config.toml
num_key_value_heads = 6
head_dim = 64
intermediate_size = 1024
rope_fraction = 0.5
init_std_o = 0.0
init_std_down = 0.0
beta2 = 0.98
weight_decay = 0.16
final_lr_fraction = 0.0
doc_mask = true
train_tokens = 601200000
Each number is 128 + 32 x the weight over the matrix's rms, rounded and kept within 0 to 255. Layers, rows and columns count from 0. Numbers have three digits each.

# layer 4 attention value, 384x384, rms 0.0398, rows 28-309, columns 144-191
135101175138088132134096115131148116093100095174143146177042124195161082106148114147145067157080175127089156099124105070163131141099086101143072
138148171130131167174121142078089142165113107178134047192149155112157077143111143074133129167117106133137115133102148112100147080121196103154128
113169104128106080115135152086117075097128131101151201126145127100143103144148175089138170110132177137081141144157137159085118142145089147151169
130120113147096100160138081140083127124129108183107092105113122071145130128071089126129114087111122128086082132129125218065116102153092139104155
131135172118107104133196084115159187187142144133088089114149110098127112126114132175127157173156195177094153189094141072167178120101145134139101
164127160176093126150025126182155146171146184074093081157108112154120168172195156083103125135090201112103182123103126189133108102072159178109104
133198083145161124157087144146145153144202144084091164146123106140099152105179110126156135074167104104083178120123067151103090148107167154112139
156175155111113156118133164157139170158161095059120151140122075139087172125186152172117127141119111146118147176088086109165099127102104156094109
148082121117117135132174081164104151159065116090138141115097108144063163153118117085145178152119170146102131166163094170154193077078150143107147
115159159113123129089144062120100136114074112126147150137202213120103090075090145160118163127116119133157122178075149133140134095129165119171136
106094178161125139118161120183108138153086179107087117117105103145107137102144112135125112146153152118153134198063198129110135078071154176171189
165147113132157110173116199110135124141128139105146133137105104138165121125114140068171161133105128122144171105163128136133152090168118106113091
098098123113167119191083154107147153181174177126135141152125153117174121137123194100128148170149115143124148123113074213111108183196153178135090
154082139065114125143092178140164121099137126119134105113089120145127134129195151128133113124086138129127144106098198056154188075112107132153128
168176117101109166104115122137192106160159093138122141102111134157086188101182112170083093108089113092072114151164108165148186138077129107152144
112145086140091131120121176152186156133181141201123105130054070132154143146145089169170123096145132073116111102112115097139104162132144126130110
227118126102182115138116144119185121150169137119122168099125145124131103103087126134133152109149133178088081192130116137139115145170115088115141
132136158135145127086099128142093124118112143140128137108123154114149097126095113166115086099139124190173110101087088098084101176150084105149124
063166079129120120131048105148112115084137126163115139174078092119156094088237152104192116078123116117114127114090152143120107092156150147118133
241096102084103147158123211082159118172111126081141172122110131167105215122075104052127131116142123095112231127154121055160120130129165080113122
104119168098202151133149116121167136169136161092149144145082163163128187140037143109122128105157157106108130154117068132111095084127195105145183
148074077144184124140134121148186163120193162180156114150124167105123124109080138098128169113140152125131117201122069133151129116182131106115187
108104133119171143084126131130106110105092157148092206140143111155123077088114165092150118089150107099149095174113114141109175093137124119188112
114148079100088163163121127113118137082125048121128103155072137124163114124100068118173117044075119061107129107131121093134064148119134134135113
087079129189108092129176130128147170103139113138126149131102128162066161138056107123154112103161135069066165153164099211152134186080174145100112
106121138164127126133110171115132101103120121111174033088135174130139129130109159073143111073094148111147164096141111060135093081135187116149095
098157148110078163098119140076135096126122135121150126138133208144100079116118114157111102170136108096133133071093170158122118164146160138122183
133163074130131094096092117169112155114116036171094058133141096098132096086129125105149121101101170098188130114137161101143129150137147148144220
133107101063148136213130132146157154171193153144138162141117133096139113150113142132128111064111151115148092143133166200081176099123124190104142
079102166143139180166122176127150114155168147122072160121056130155160175131200123138149096118082115120089091061096104129116109126174129136128102
091132108162099135074110163146120120133114168172157134128082130107142078121150129119104110153124153120180091154117193128091123115144056143154119
102170103090057152140128130147118121095143130149123172127156135121123131137180100161155170094144140079125162138104158152118126117079115141087194
153158096085114108179116153147149132092182170187133100176066073156104144122131088089160111107073158121109106133142160141109201153156077083109102
146147099152148134152132150149179137094154088090133148088161163129119162146137119150119139108112138163148120108130143146155038188162094171143112
087108172173084098105138114130103128128067134123106031145137064099121130141162169152126085148088097147088099079162195138106103148098134179099196
159105195187147114131142103119110129113140119106153107120170134116106137131132160119089167163113176146122145167131140182112193118139143166155118
108124122117141107177126151127068101133130116202164131089160101088097225145111174106151137150182142134180107127120112126101196109150127080137123
140123096177098087103057126102131126124086131110126058099144141149140125131106147121168169161121146143088151054105104170166136095176070166171150
083099092115100112078133077149067092165128090174126140087171108178097153116089159114120150118187156085086124168144118142130149185160171086110126
135088142112139104176202111104133150147126198183129095159101163129136144132093072115187101169156169206139126136121134098105080147144175183099069
114096170089204088085107122093104141064088129150125177165164174115104122078131174108084093103120085164058185177168133087104187114072107099058063
117124143121153110148065158089185131099111151158088184105105156120157063122082171086110156148151012101139159169105101125180126080158109124119098
152133138114157074200116161102148119133150127073135158155091108139176132126111123041134100124118156131130127146143084098121083147115137128153112
170125157039208110185146135176085145126152164099108132140171132121165122104139108087183076113111142069158129122126123110079131188119141146149112
093127189101141122126106138165183128087141060097146113117119125070161118151145140141127127124189069164119124126110141138147131122075032072140190
155115161140169098233132128130144120132139158087117050099149180122157098115103145041134069137097091043100105153124079096102140182135165091146106
093155176107111131115112126134197069244178154116104128143139091157124149138111128146111166144139098086140116176075169120101110115082117172145159
096102168123140137111111105145123097151074159165102190124111106112072126097125182065110150126182075107129118113121130180128223146115126147141105
140141195115178102152044082099143132116113149091094135097137152141154088107142158125160064135072109198051150149224076113127196074114122123118090
139111143168108191147172157148089094132107127195174113113046129040113107104092102094133108146117097100162097124140085190146166162099137122089144
105151085163125122177137154124129193114084166110119061156169135171143048157100094176136060150100159106148181113110192134119081162104153190162036
103120093134128104129176172133059108133154102123141132179070091118173094065106126131137115151113142131150161085172126137100124118037069096118063
156146166139143102180123130122117160142088152084132142132117122094159132109124123100124086032086101127064160127132103128126085115160119100143141
105111122145123180128074160142109072147086152157116134087143106125105103127058127149075122129104145071127126119029165139081145094119161139128187
136086183114131142139114108092155135162138072114119133144079171101078116149067126118171120114140057126114159090107081136027146097112112108104192
174083157103133033149126102142099153122108132156137126165116097141085229100190087171175111145114127152158136063243129117090153068124154121131130
110107145185113144149114130082083141114120150058121146147102189172125207098103142077187072148060142072073144148177067118116150168154117048149159
126163122090067031151158135118149121083128100085136187110079067115067186147201159104145156122131071137133097070196181085114114137124145094099138
120143134146139156135185120146160122107134156084127151117194154150113148117137131095113106099126115109066121134126095113152123125131145136103161
159097121120171150176190146123119160104143123108141108089130178117095160150151119104190111058130087126126146086173114108118129138096112084136169
125116127162121142131126103078086152116142135158162088106096135106135095097168117116150140115097155120133168131140099145163096171150132193097133
045152125147090067173141145107138124162132129116128131139141175193139122169198174109179055103159081128093193121255087174102086173107193117098069
082078137126143044062105140148148131109133121090157161128175137113116188078203080100175022071108078204106131134150147113148100049083142123140114
133130095065163151125098099152164132084169120096153111094079159154156183128115122093177121116138173146148135120112103112084081126162110092138102
131161111169129118182180117116082119113132102105139107153081115136119181111172174112167120107130168117126098157173064120125115179136148077114112
112110147153121141096081154116124118147095094147133068122117110151130088137099108204057141170126171118177131097088133082158119121136117090131121
119170177085100159148089120150106150145090099116094124143115092071130137121145143173122113125140120096149142144082149139130150111102128148143139
078080097109131087131128160157102072153183099108169184121070076080097174108147113124104069105170115140120073165130143105117063069107193080126117
116170085164137108172106126112190159112112139153122142173207110107138066119137117137108120172150126095075115168099141176116159199156076128149178
164150138177090154142127114113144153113111125154121085108155153186098079098123157105213116143146131083125140146165133131131092190164133166124020
126112092121127140183157163145083077162178109061111128101179181060142118145155169101099155079150086145106139173084086117162112207082133099099128
113139173173108195119138148160158098095138135148154161140161077085134132147123150128067183171171114140138159141148118139134149184112148145089136
113135117118110132167197107089148114133128144106137074189152127108143135161162080133156065142133133108080117127126081129134110184083116098137186
174114170136132109135112079175082122136044180102127139155121119159150143184118181094154063153144181127100083137183086133061152118117100137155171
108085071067156074122103136166159164148134128147148152143069153133093080071134118096103152088149169111150130144099134131100127063135142176136144
108122160149128172135205132101074084074129100130152124079125081064104148165130135187128113047135077129103094126122100115172138228135131085123139
115158152065131184125177154139117150100123106165153112073086115086103180127094108148086156103143204095172123136105187112150162195125095160130175
124100119050143162136096156150096123156130166126088106125092127091134074123120141086140156110143149072188141128072179159115161171088152138120097
124113191149156170145127120186116128109144172089135191105066058089120105137138159105150126120184137069103078158076152128096147060195137151097136
173142137115171198084164103150089156116086127117142173105102161102095101117079127156101064124105115124167139152123029136088159133103150137127129
137144110138129128100140116122157113142149135081120117098103135142211105112177112160092178119119173118114156142183106149151129151093095136190191
097111126041118116118067178141115150106125147120087160116155133090128168161171104101147151101140114088143145093078180141111100126123102153159106
108150107164167128148165136134129097105072148074110124194125155173144164180142138134198069162081117142129149118184102148110110134105068152123129
156161072084115153146134119161112132111151164109165141119129110087096224120149162088155124178134141185124125113193104144118139174160090110102099
172119057076166102207144135130104105129162208145073109198094153029157119101118094100175176141141112131161159110167117140042153134125119198137104
114159098115171162122157081102096111109119144102148135087147161101116132095083125166120083096161061184104129083095119117131157121128123062128225
090151146066145155051171157168107159150186143147108129093141077130116118095133094189103192152144123136178163149047206176155129121182138173146120
048099102156110117118092097172102134148133101193100125162120059173128100092085146145052124112131126108167150107154173076081170074124177188128075
174065159137134161134126120115136161133199123157126109133095117140084096203123084097095131109166166116156143121161140153172092192123134064106147
082130192121116103043096142159120101133140212095078134113112161087070099123154083098159121135161048078112091119122227136131145113166137078115134
138133111142142133179212116178118143150139163162129106212135147177161167097129137133182149185135146156122156157110105117153145151086113093149152
159121064130124102099087137119105146142091130078170072060152126130129085060167143077110171080132163084086126129129110113128157151091108123151138
118153096100125136121102100086097157174087134079122153097147086127117117122132132189126036099096099152142092176194104137127171147124091169138110
173119105115135174171168090116095120149126081076170152168133150162099196100119151117117108159127138111025085196122099134139055161092110087148185
125165116120094126116114148126164118117134120236122129188097071126114114176147177156182193204158141160196109124104213142150140158162163088149133
128142138091166137080093094113147139184156078101112161163123111151089122098176164091124128114133150119048147161114096106061110138071092122105118
097149154189080111186166113106130148121167127149134112115149172137170187142108101135121090148086191136151161106161121129165112147144158109135128
099162097112110139114159125148170066124159122113150138169138186110120132088091126131141160142118132120103140135093106081155087174129135037100139
171090094166153163161200108096153115076141106162151107164097135153140158113130182102169088143144160135149118143130123095151067216131115180073092
105117098153190140103074118097145114175118079222132182118215122111150102074096094149077152115151188165150138123114167108096180070128119151137116
109140139128151125161061126121095111144153159139078139102136119078167126159047143172171092151156153126082193098127131107117081126123192175149136
110153123104127147185171124074107109154129069178101239108162128214136143165111149147151133168111115115083118146104163088146130158146139099084060
121162080139096133114090139154101146126122138141134076163135095133169160103216109147117115093145077061202096111166126130126157177093073088123152
115183117145117098083183125094092168131144091111091153138128137149150190101147127121121107092152106118153106130165235109089149148110157204118138
155173121155153192144078109174163134163090121065111142142124117094102137131120107115159122102102156115189138088085093113123075150097120128127103
144149107151081116116147169119192117139173164111154115150161081140115119116092121091082142110179200109138059150122078111163152088177112091147180
131178182123110113143117113162123151168119121151088095145125088108134105171116108109117170133146151114091120135120116135084072163083151085124123
156124103065105151148103135136087054095114120128140113097061109073087102163118114130099089132129155071082137160172042107150074074151137125158166
115148149112140146149071109142105130124061194132085117080192132108192112128114108208065128137154110048187171099099136134148067142125127056172137
128103041098057157048132105108135130151124101141136107084172134144136217088115076086091159143094130134165114113044170139131214097152144093137163
112100158166117074189049142138161192168140196158110110131184148118096057165104086040142159127080091083136101096181235241153095224058130148117123
076151096119181114176151162209185092168156156159162110146170129042115083080099084116144091131135119095074159103043060121135102068082172077110067
132118137129143138147162127183100182144090122024113091144058120119143072081039090130141123158096108188123148160107205166087153178103153182154190
106120157104139134215111161123145086118106166083081094124077137099105112119041104118108159122106129136130193153150102114137105180107203211123164
105189172113217150143124128059136107142152099050130086045089167146088074159175170102099139108122103061134129111183084116098092162081156112137192
177157157130143114172165147119092161145125121083118118092180149120075101171129148122144132088093126095130100132121089128100086165103129170090109
093093164161140132084147090152084161162128169101130099095194173125158082172114145095117131141146166184084110086111169083167106108110069103156130
152097189052132145161142128099102115158119105127068156084147121084141144122093069112109087162156091145144154113137213094160112153077191168120093
091114171132158108175137154124120120142082171160104113193089167121189085119187135117094147132115128143177145080035165128189126050087101118150123
141156119151122105101151115180160153149120180152140087129190101141144130092125147173129119149175200132058129120085149134156161108130207119206107
049072053216169183186104165209148161084126144067112098199189154186158216035127147160099161163126143158197126127142175130139187136127083102119107
146131152150110082113071141150097115147107100090166172125136062097114104132090137094160104107144131090095149144119122109124075120069150063128105
063094163070154133142089129119142128121121142115150139095067163075109040160080100131114102110126091027103154138108132121091140102125101192096101
160141138118102192155122128163088157174102080164115206150195131207146136134116138132114118109158155052157118134054136150110149144098112135070100
128150086184162144123094110087183161104126104093123118129174108141094143147134113089115124123128166095156143106146093165154102176145162139058122
118084075127147118073143179153078067193127160099120111115105143118110151093082097116140138113111114174094174140166135112115128089060012082143089
212112208110116115106129142189106132169153095098133165090145101201095130082176139161081119118096185113157117122078101101136122137154097041116094
097144059193113106137080106077119097193135162052138140091067176154118154148072120088062075124091073048132146110177124182144075141095097184130134
169119063161069130117143147095103093156067064148153153123124060133129155084071119096142042099113139115102083164193112165118085149184115109067221
219133113104115113140113121195140127143135162106130076087101055109135118166073117161164114148129151114154113119090089112117149113149165171165152
101148077115095175067142086107134130111126106137110151212122153152054135104084143173171168119041107097026124115133160159132110107147130137174142
138110156079071225083147137134088147119049138166085150160131166145184187113128165176127154135084130149177131122081125149126156147177148141135128
079112077151177117158105142190115150156081174079151072120125136042185111110137110151094115150147140087192107152062168150136118108085154128151159
193147120182041110189123135216086120073115101125098075084165127151180133163019165082161073169157219161157121162158089114192107166121133167113111
140112077090078129168169099171094140104108166083120066076152134140138181144119124151140143120139153176092134150081203075073103175084193122110117
152101182148110114168150118140033120118113112058123009092121143164147140121169144158113087152128170164140108142150130124096121123095226154092119
085070162164116182118100137108052185163073160140107107121167215145169131059140133138131219111151088134204116138028161133147169143147117131146112
183154121164126072077071164134149077114137078118168144120105084128137136146133140150114045072189125084141187169125088099141149071130111098115128
102097124066155054177150096134100117128112125149154089141150165096116086033097114121209158131126192168170137158117096091120172084126119071100088
089146129149137091155140133135073139165105166152149136151138112108132016112120111108176129129133112138138123147126093174132102134129082120089138
161137129109078154109123147095106113128137164140088184059130114221074158130130084127103214134162145139128098152148158106112166142113092121110109
181121172088124095107162118100112144153139112092101036087130105152139129202188083141088117158141189119205116135108142120122147110087125099131124
164091100107124132193093145209075158146111088113105099143143128112142089135117096088054161135095140214166176163195153101104142113076191172138118
095111131187080075077104171153200141110193139107134116155124123147116104190127132138129168180158156138131158143165099099172148150165141114086099
135150127106082163111113138111125120107110159137161140101111139161122183194157131082134091118185105121090135174121113101137120139125121184136072
200156165137146132110153150165153108118135110132106121096144058110181103148177116099142093157111134157132114175133083117120113142108167156107158
152156147163139111095069146166119149127096072106131108150151155073131134243099135055157133085104136074163170156162143136101119094080174178138095
125130129138107100111151129196115162104164067112162097126136116107155133139143151133224130136163144061057170159116092113183072172168103077149093
147145144161105177117144150122128094186133159135103219108112156126115146164005114094083163124130195138130150123130201135116145093162151155133079
130147059130097138072173083071065132148080111071146131116108100188117163192113115145110115149101095190105157135096103143161142166094138187157115
125109155084141095198161139138151155168141113154118098084133108091151101102143118121138179155140194171171075133175091074116156143144112142125160
127098141193107117090135097156174123095107081106154108169112111117110167189136125130089110118124169091197086130102075164127140133105080138137134
084140037138146108171121147160142126179137182087116129105109122130138104080115112118085103146147100115105090149142155180132150137093144098135153
149104046161095084161143135111092123093130109114135144119152148138086152132162115093136130114114163161168079132149103090162193136091155074081128
160171116104147115118148142161155131154137120179109128172114143111141091146063102109122148136074088093115137085102153157111124120124171154149077
165104119152183164159083136147174129110166133182132150179088044154102126130154137096107121122098101115083112172128087190074160126133105131162141
158168156101169121174112116149170101143171117094126166153082164127092152121097148105146099156142125043104071114070065124151082116153092145133143
146124109095171182159176153220126128127153098148140164141100134180150067101015129138171152152130150178107141121137184089170120077110129132088068
104109106144150122131093153194109179109181122179143097189157110124125022026053124104162135128053176099122102113132126113155185089139130111156084
128088137176141134137158133131111157143113118155145027107147128134159084161123099060088131097110163126120063144146139103122151105190045082113167
126136152088131064083182094099149114109089135090195101080097106104148183123133117133192096129125155150140159110100068142165124113127125080092149
120175141103129137119125138137147122059162097136110113107097154098084146193133108141106089095170122102105131148141115093158084111116143119137161
101115173167196151207157103114079114178132084086139071072119163042160059162076122028132121119109093111137143116118184161117147087090165130145134
137143161151139125063094124160128154124115125179131107112158159145121128122133096161073157094138171183160168107113176078107137092095204172171116
108098080060119133124071131107173127155071073061137081121131130116162157124235143165143089127140109141222095111134137115140087127134145156122106
156119142112134126103108149074110076114079114106112079166090144131148108118175116172179123138141165126119149180076062094131077163138150124160119
101183174094183147095141120177154096105127109129153083073160130109114109124180176136096111124143122147171123131105135134102104181182121161085086
160155151181159223080117121160099079141139180181143084070071141056108108112084138078107170126143108137096077079079128057122105157107088133164154
117136171142118139141120160134147121127120146162109105127157172114138077135132154112132117096101114131111132060120112102099173108130134195157144
121142132072114150123155138158159143180122133077166070126113076178153137129076095142106089094089097133103140184123089129107141136108139091099083
106152142115126094106150160117121151142106132045084077119069064148102149132102108145124092168146147144126120148157139101087112087150120137119141
217134075147161162118132148134150101143116114107108153143146088110141150114167111123101135153118098167091120153142183104119189144102143169175131
105161084093121128072120117133169111124136122151126167108104114105151164105176176129135133112116157145146136154156097123106161117127217146158160
137113106052131111099105157122163130160151081138126166093137142090142158129122141162115176163140137167088130118152089155117073205126116123127205
130118101140151093118165103115108117139083140132132160131135114086172102105089083113118138170180110167119074117114186159120074141110176116111071
136151139157143154112148127148109117141148237131117164091141117141093090131135115139201117064178131077136112083116181136173085130133173128112120
139127098078086113139159123117104147136137094143179110081090138097138121166076137116153163082127080109103100109154100129123137140130079130086109
165157060119150114099124094124076121139080106114103114151128131140136106063110104127111186121137147148077117101163135137113157078106145163139129
115164156113166081143139110108070150171142166127131081129131215114134083092127122102117066132131085111049159180069106160131087085134117123113097
160165146137189182164110115102206149119207155151110112118150126069106081182080118147089038126142098144161103162120143094124093163110119116121145
077100078111158056147138172127093083115080066152137178154104092071138124136117130175134156129149185147132139168153061147120194135158094102155150
092128145152141085156123137124131137132117158141108129086191122117102131145162070147091123103122127126121172128176098100135183112162116119142099
125138113088228124172138135094120138079130199149106090095138151142080099082072111118106153084161119042108125063120150129083091087109143112173083
175133169102132155119101144106105137150157132118149181105207084145135149095160153141043085121132136103185153134133176113167103154123055117152149
074122129097096145137166156167109135108133128182113141150169158107143118136157132151100181154162143147138124114122093138118136166124157099108132
164136048109130102165113109139145115115167161179094161113141137107130085092101134113083135185138082165018126064106141132149116050179080106150153
094177042170126116125120082130154132124097088141135131186164147110117120073120201120080115133115112150067100217140115138112154113124118132172105
135115129173115144140115112173185116100086132107128133167080106085072149173121151154155140164157162112139146166154152080145160134142157181119232
086178150030156142115156112138107102161118186113164112135149140068123100121113138164100149143122142115036113087137113097091152109118093102110108
188104091121119109104120103178119145120106065126088172163134178085110138089216137083135159195169085162104115216146160037133129083074152095155121
140125153199081138101164139167122135151165145183146088138136126139139083156175107125136146162123161157158123176164152113185154116106161087139101
084141181117142170078123159144191168119128148088079127129144104146107148118095144153150136148161133095135128102139169121130132113189114113101221
150118130184048173165119148114109109138120178184168105148113181144134150120208164113170196155117137171165150100097062176118146192161144151093153
125165126144158127114120135066110150138137103113143100107178134189150075104093118156167079057128126069244153148148137199162173114127078138112087
137128121089108121149116134136150123096124147120123162118158137093134103159090120057078120136151156217096123168186155092129133149142093086169088
167136111140095096162115170139100089180112125174154092114154146107125087144105129093128156091133126139126173100129106203138000168134092103096159
117171123089108110100081085150156111136100083153115173139160132128145127080166175160111161104116119160093131183111104120083082119122139148135059
104090094182170064206132092129111136118112182132125175156147177117131091142067130108113136156123170162117096133177105133090127089134122111132158
157117212133160097101103108133142139139124138145121084121142102166175118145141114159116106060157125200109136120177150144181166081106091188168103
139089181141154114120123109171116132099147159070115140128115148178080136073147132156131160108124151124096123107214133099135147135084084097142091
105170140156183119067138099110171134141124142117119154115151098134147149108106117178092128151127135090137168146105162149133130135135107068098140
108164179064139136142093160101153096090126104132131142104089118138138113164170136130103116125127087170189207126106106094097087177117059137095146
156077017081116117138142139144120153127085136112085097108170185129142123094084142150151110138123103144137130116026107130099109133158123129171189
103150132174160141147137164089107101148104151111131092084165149101115105146009145103127105046138119028199173070128094131133160125146093136107117
098073124036163140130133141115090126162144101019097145102101197138093094110073081098132111110077095110103143082083107132100096133098070114108131
143138212105147125179122149181144107225124137125121090132118170117135087129168146075143148108104133156117131120134110164067143105154118115108113
166151175081159100096158135152147164123143107117094143114122105161161060130171136154127114137176114100170119191180179171107175098129133125127140
063139051129132075187093138114100107120131151089130141160216152131167127097145133092057133098119159144109133131133135134104109117091120132172047
183080066155142104140115118122062098090112161138123134126105099136152144110096084099112136123148120101177083125138155105148141147170120122132089
136153109167117163174160124157120151150143144125151103147094069034139140139121135116107123117146126086146148140167101128111146151151128139090090
171129177131161166169149102117126174181145109081116140151109210177146149105155180165090090128099156125100123207172172149137158126092035103140161
094143130123170104103139143072099100095152102128148195090101078044153122150087057131093113103116098111093079087176071128119130129069100136105131
148158072147133130175107152100089116180135110181154110107166125104127127128198156119105127106157098117126159029085136119097114129166131178129105
129087144119088142169113141140137148128129144138103142125099174156140154114141126137085104143138174120124107120116125109166128139193154156170141
134119068199083205158154108095072148057130147146142124178083095172130156113151201105146110077145139066200138161128105124161168168104134153146132
092186107145095123110151100089124136129113093193149101088124118210101133130081131134182177069155130106149164125095104188110104122095136106107088
140147110127098069133108109134134148161072109170173161172098143181102132152089081095161157097123115141139137122224113118117162084126142152162073
126139140153108126052169137141124137148154109130134123119091126110116158170124096169160103097132145182064117098198150178120146120139156145074108
198164110152163116149074159095117118059164114177157186098105116134096102163112124137076115123127129105208120089161123119115110183073137096136163
112132165070189089124090162161165149126132179146092115102206106072118140116104120135083096178157127130077139078077112056115147095132073104150170
102168157156153174080156114146158122076129074098146155117118089093157147134200136172173089146139157083202157203115155114136137154101216202117140
146127123149158164148129141082126130163103134070152181080136153126145186153185140088136136079148153060151106108127138105126186133143113113147114
103165175069111124095132111092170138146137142146090122128143134078132117156086108140160128142158082099105092110132096128159131138164109145129134
145140140142157170149115082162177110110095068056139150110054151146087148144184181143158133139111159098149125097133119113055048177079172136114127
134124115173099168101159096175071129095151147154134147157076178100115063115171122146208159118123138081144132149131101112127135108090177185151163
168131089126138110175126102069107144118185136113145113180150091151146133133144135187102068110143158117168091170128119176105074184106183132137099
167130111196124125149169133126128124085181116097142120176103094138123140138136109123107166154161172145109120142184050117182143146123122125137172
084082088120129113166112117129158152168107090144128174195106162190136104148179128088073084162141092108125116170151134143082143081131139122122145
134142133096104138106092120121152122128131138103116133102061125115125144115094093135084150128124136047083131105150145145166106140111136179120123
059088140128123062183128091113119106142145151120129130209095142128172160156166143137141113161139114089136142138149141185150156145138136181104076
151128131142123153117165120167087097145167130148111169115145136137117111133110093136144104178145167104138132120118087133182142096121163099126069
132143070113098138188140145122097121127128117159148084096155140160148100124139095102108119133095134113137135118085086133140160151084135149148129
100125081109166134158100091116141146140084162139128160129161092097151124108127132151120106083126072114162133143086092054113132201145126130074161
165150097190101131170098151088120084106138161118135111141116103121085087115094121143087131158099077100112097150186161147119142159179090145171122
153129187143109166113114113114126103137199132123165109082133163145163149068104084124098106054128176129118127122121136153128126074133152099137138
153142130084150123127106121150174090141176082152110148182178166115118183142138119139132099106096185171192161086132157139138137158147147125130106
166150071060140116107095106162148154102128096167107159175071135086107067087075125117126142144124109152122157127114084074108138111146148125107130
163159130115164114130073120106139146133140135118124146096112128134132097139111139128132124172127108108126118093105151129156133134160165159134138
126104139096102150182140119055155140119170097168137128112087135117111104152061101167122083193157161185150133117164107155143110165149118126159147
181145142149177103073095102157169159154137091144155157100133170140080111195062140084126099147135144157115147151148147173133128116132128135149093
076134090116132144122160105142110143107180121148128098094157111146102143091134140096146125108084123169097108124177148127113165090161126163136127
141141145146079131193131093135096182118129131113115126137112116071114122126154139135117095144159109154111092148108128116080143162105087094106162
182073124143155158121104157103150129114119090186151110140102142129154122132119213156127103153148093179106072154104148088131128147139192196132067
097136133120037150219229119086096129125131162151124173196125132087160141183142102109130188132124148178162170080149085081112121113104140114131067
148140150108143133161149097096141084147102184105100169128099114101128105156130134077086120120180097176149102109097099107096116064126080159087057
105184095143172135077146116172187122121123153170118181193109124195137115061135144156137106162123073122088128151171145164108171154140115146128032
101146120122104131111163109173195155156110104135118079142076142079095100145095141114093129126144115155053122160136128086156080134124170148123100
150159055142100160113114119103098139114114159147155120089117147170146125069093114095095179081086155105157138099102082128094158145096133142108117
125099144120070143101138111118111135172152105119145105127110098107116158138178108127129136117133098107099117123119122165118120144078132125154138
135158147115121182071113090120093153123124164163114134184174138092130104153057093102140141119106138126084155060090165078170121155113116160134122
130115145110091130117199149158146105115097143090119062108143118138124150130114135101126142147145118176084107149146097110164131164113105066141105
140138135198129207135204120160167141087120109145118167137118084103135143121129101083177139119146187125162103138126163155088162110087076119084114
151126187103165129138074140080163134142130117164151148126119095170101118052147154077112080092135164119100153105170140098052084081117135170148114
185091153134114128114113101071129128125149118114165120132175129197151193108147080108170134122133148170127103154082182147142125067164141140084140
076128151131109130079143102121142134122128111148105081108133126150137124082161112115088146181140153149128136138107113144143111099176141122116092
150168106164146156112079128130090090152150104136129098172120076165115128149130181094115113140154159111043092133199095089171100129190129126151146
101110107165109115172128098109093163154128069083149126149135119166101149128165138133157103203105100117075132136146124158146178107128051124144149
092118144074153135106119114141117091104068122070113126166068104121113130156115128122127111171101147111063121177141095122143079142136115174163152
139146113109128165127096149102123145139041141121163126124151129113132131180115142096133135146151138117103117138132081081078104078120166114096140
190135169119118185100157139146157129147115144072111116100140142100143105107109141113140158128115166157067130182127169100106112146151128080119112
134114110126111138127148137132106128134149089150108154084101093186112140133126118142179134184125170109144127116137124160142137114192170094155100
136053126142117140110195121137180123107189123128074145057160157119137132124112155142076096123120127137157120116056130150200130166112131126111144
181144186108128132094139130137092093120156165087142116123122119182109123186142097117093138154125140137147128151141108153150150134133131066108149
086203116128127073163085112147056115117094119129108132150106113094090120128109137164121143117134168157092099146108192166109164064090102109145117
127111108114129155135169084149162158114155185136148116132154156185151132145179141147157093164133087149161125149153150137120117159170147122096136
099094132093107123155162113134112115127154093165108147144119087145133162142118119095119182180110111129126141129128139164141136091095099120133079
104115190126114202126173142123169154091134157150124146066158106160099140086122105120068171115158130080139177107099138093140124142121042141147109
114101106116108141091170145156162116142126076127140058078116093189124139106093113127106144104110175114053138160168116124133076137124119152161077
128120106058174092073093132120158135105125091120115097086130157120113085115106125126053130131151100078089106117104154139210114136076131126132116
082165178156160120155140144138133128125109222177109129159093127063164103153149144090099095135154101085188134077151155076105112090102116134146113
102134144161136133129069152091089138110085166104112116151150147116122119105133108150074132096130157158127168127168162131112163128104074105131171
132096190121140136069166181168155075181128158064152109125148188118146130047111135104120158122136068126116101155135136179132116127158101152164133
170127148167119112208180075123097147124144064121133172080153163071130170122112170134084137124110096085138127106139132109103121106126112151103132
088108166151144073103119097098083127145128184063149068121128129080086149134154115071146113101093071166122113122129110145058154187181138111156139
073179104123119089129105134138071128095107140161109078132131131083092097107138170091142149105140125124120135133130126131096145071117116162156095
104154108132152094139125130128131139152099090109130166142051099091144163094182174157123130144092116128128145151083065177089137076130104114115064
125132154166121158134155111145152124168065112083110119173075097155083123168094173050123132141111148123130120109148106117154073105140134161106122
100130142135135127162107092111129146109120182126154206149183141134137146141097103098105101150116084165164160124128154092082158164137078132143166
067125127092146137160094114069118174102091141129088184156120175103154108138146123081077064131127124134187114090133098092134128102153101168118126
101107166127156102114144133139124106112144150083165084106149166091114167135141102177155180105128090170136115139085139144133179089130158119126157
155166123155128180185154151090144093122115092089103138151152165079148133131109120082157173122084085150114125135161102121122148137163129083121141
161151113139085152179142085127133100147102225123140092143144133122141145124116097157097151199164151135116118073149062046051105195187098197146113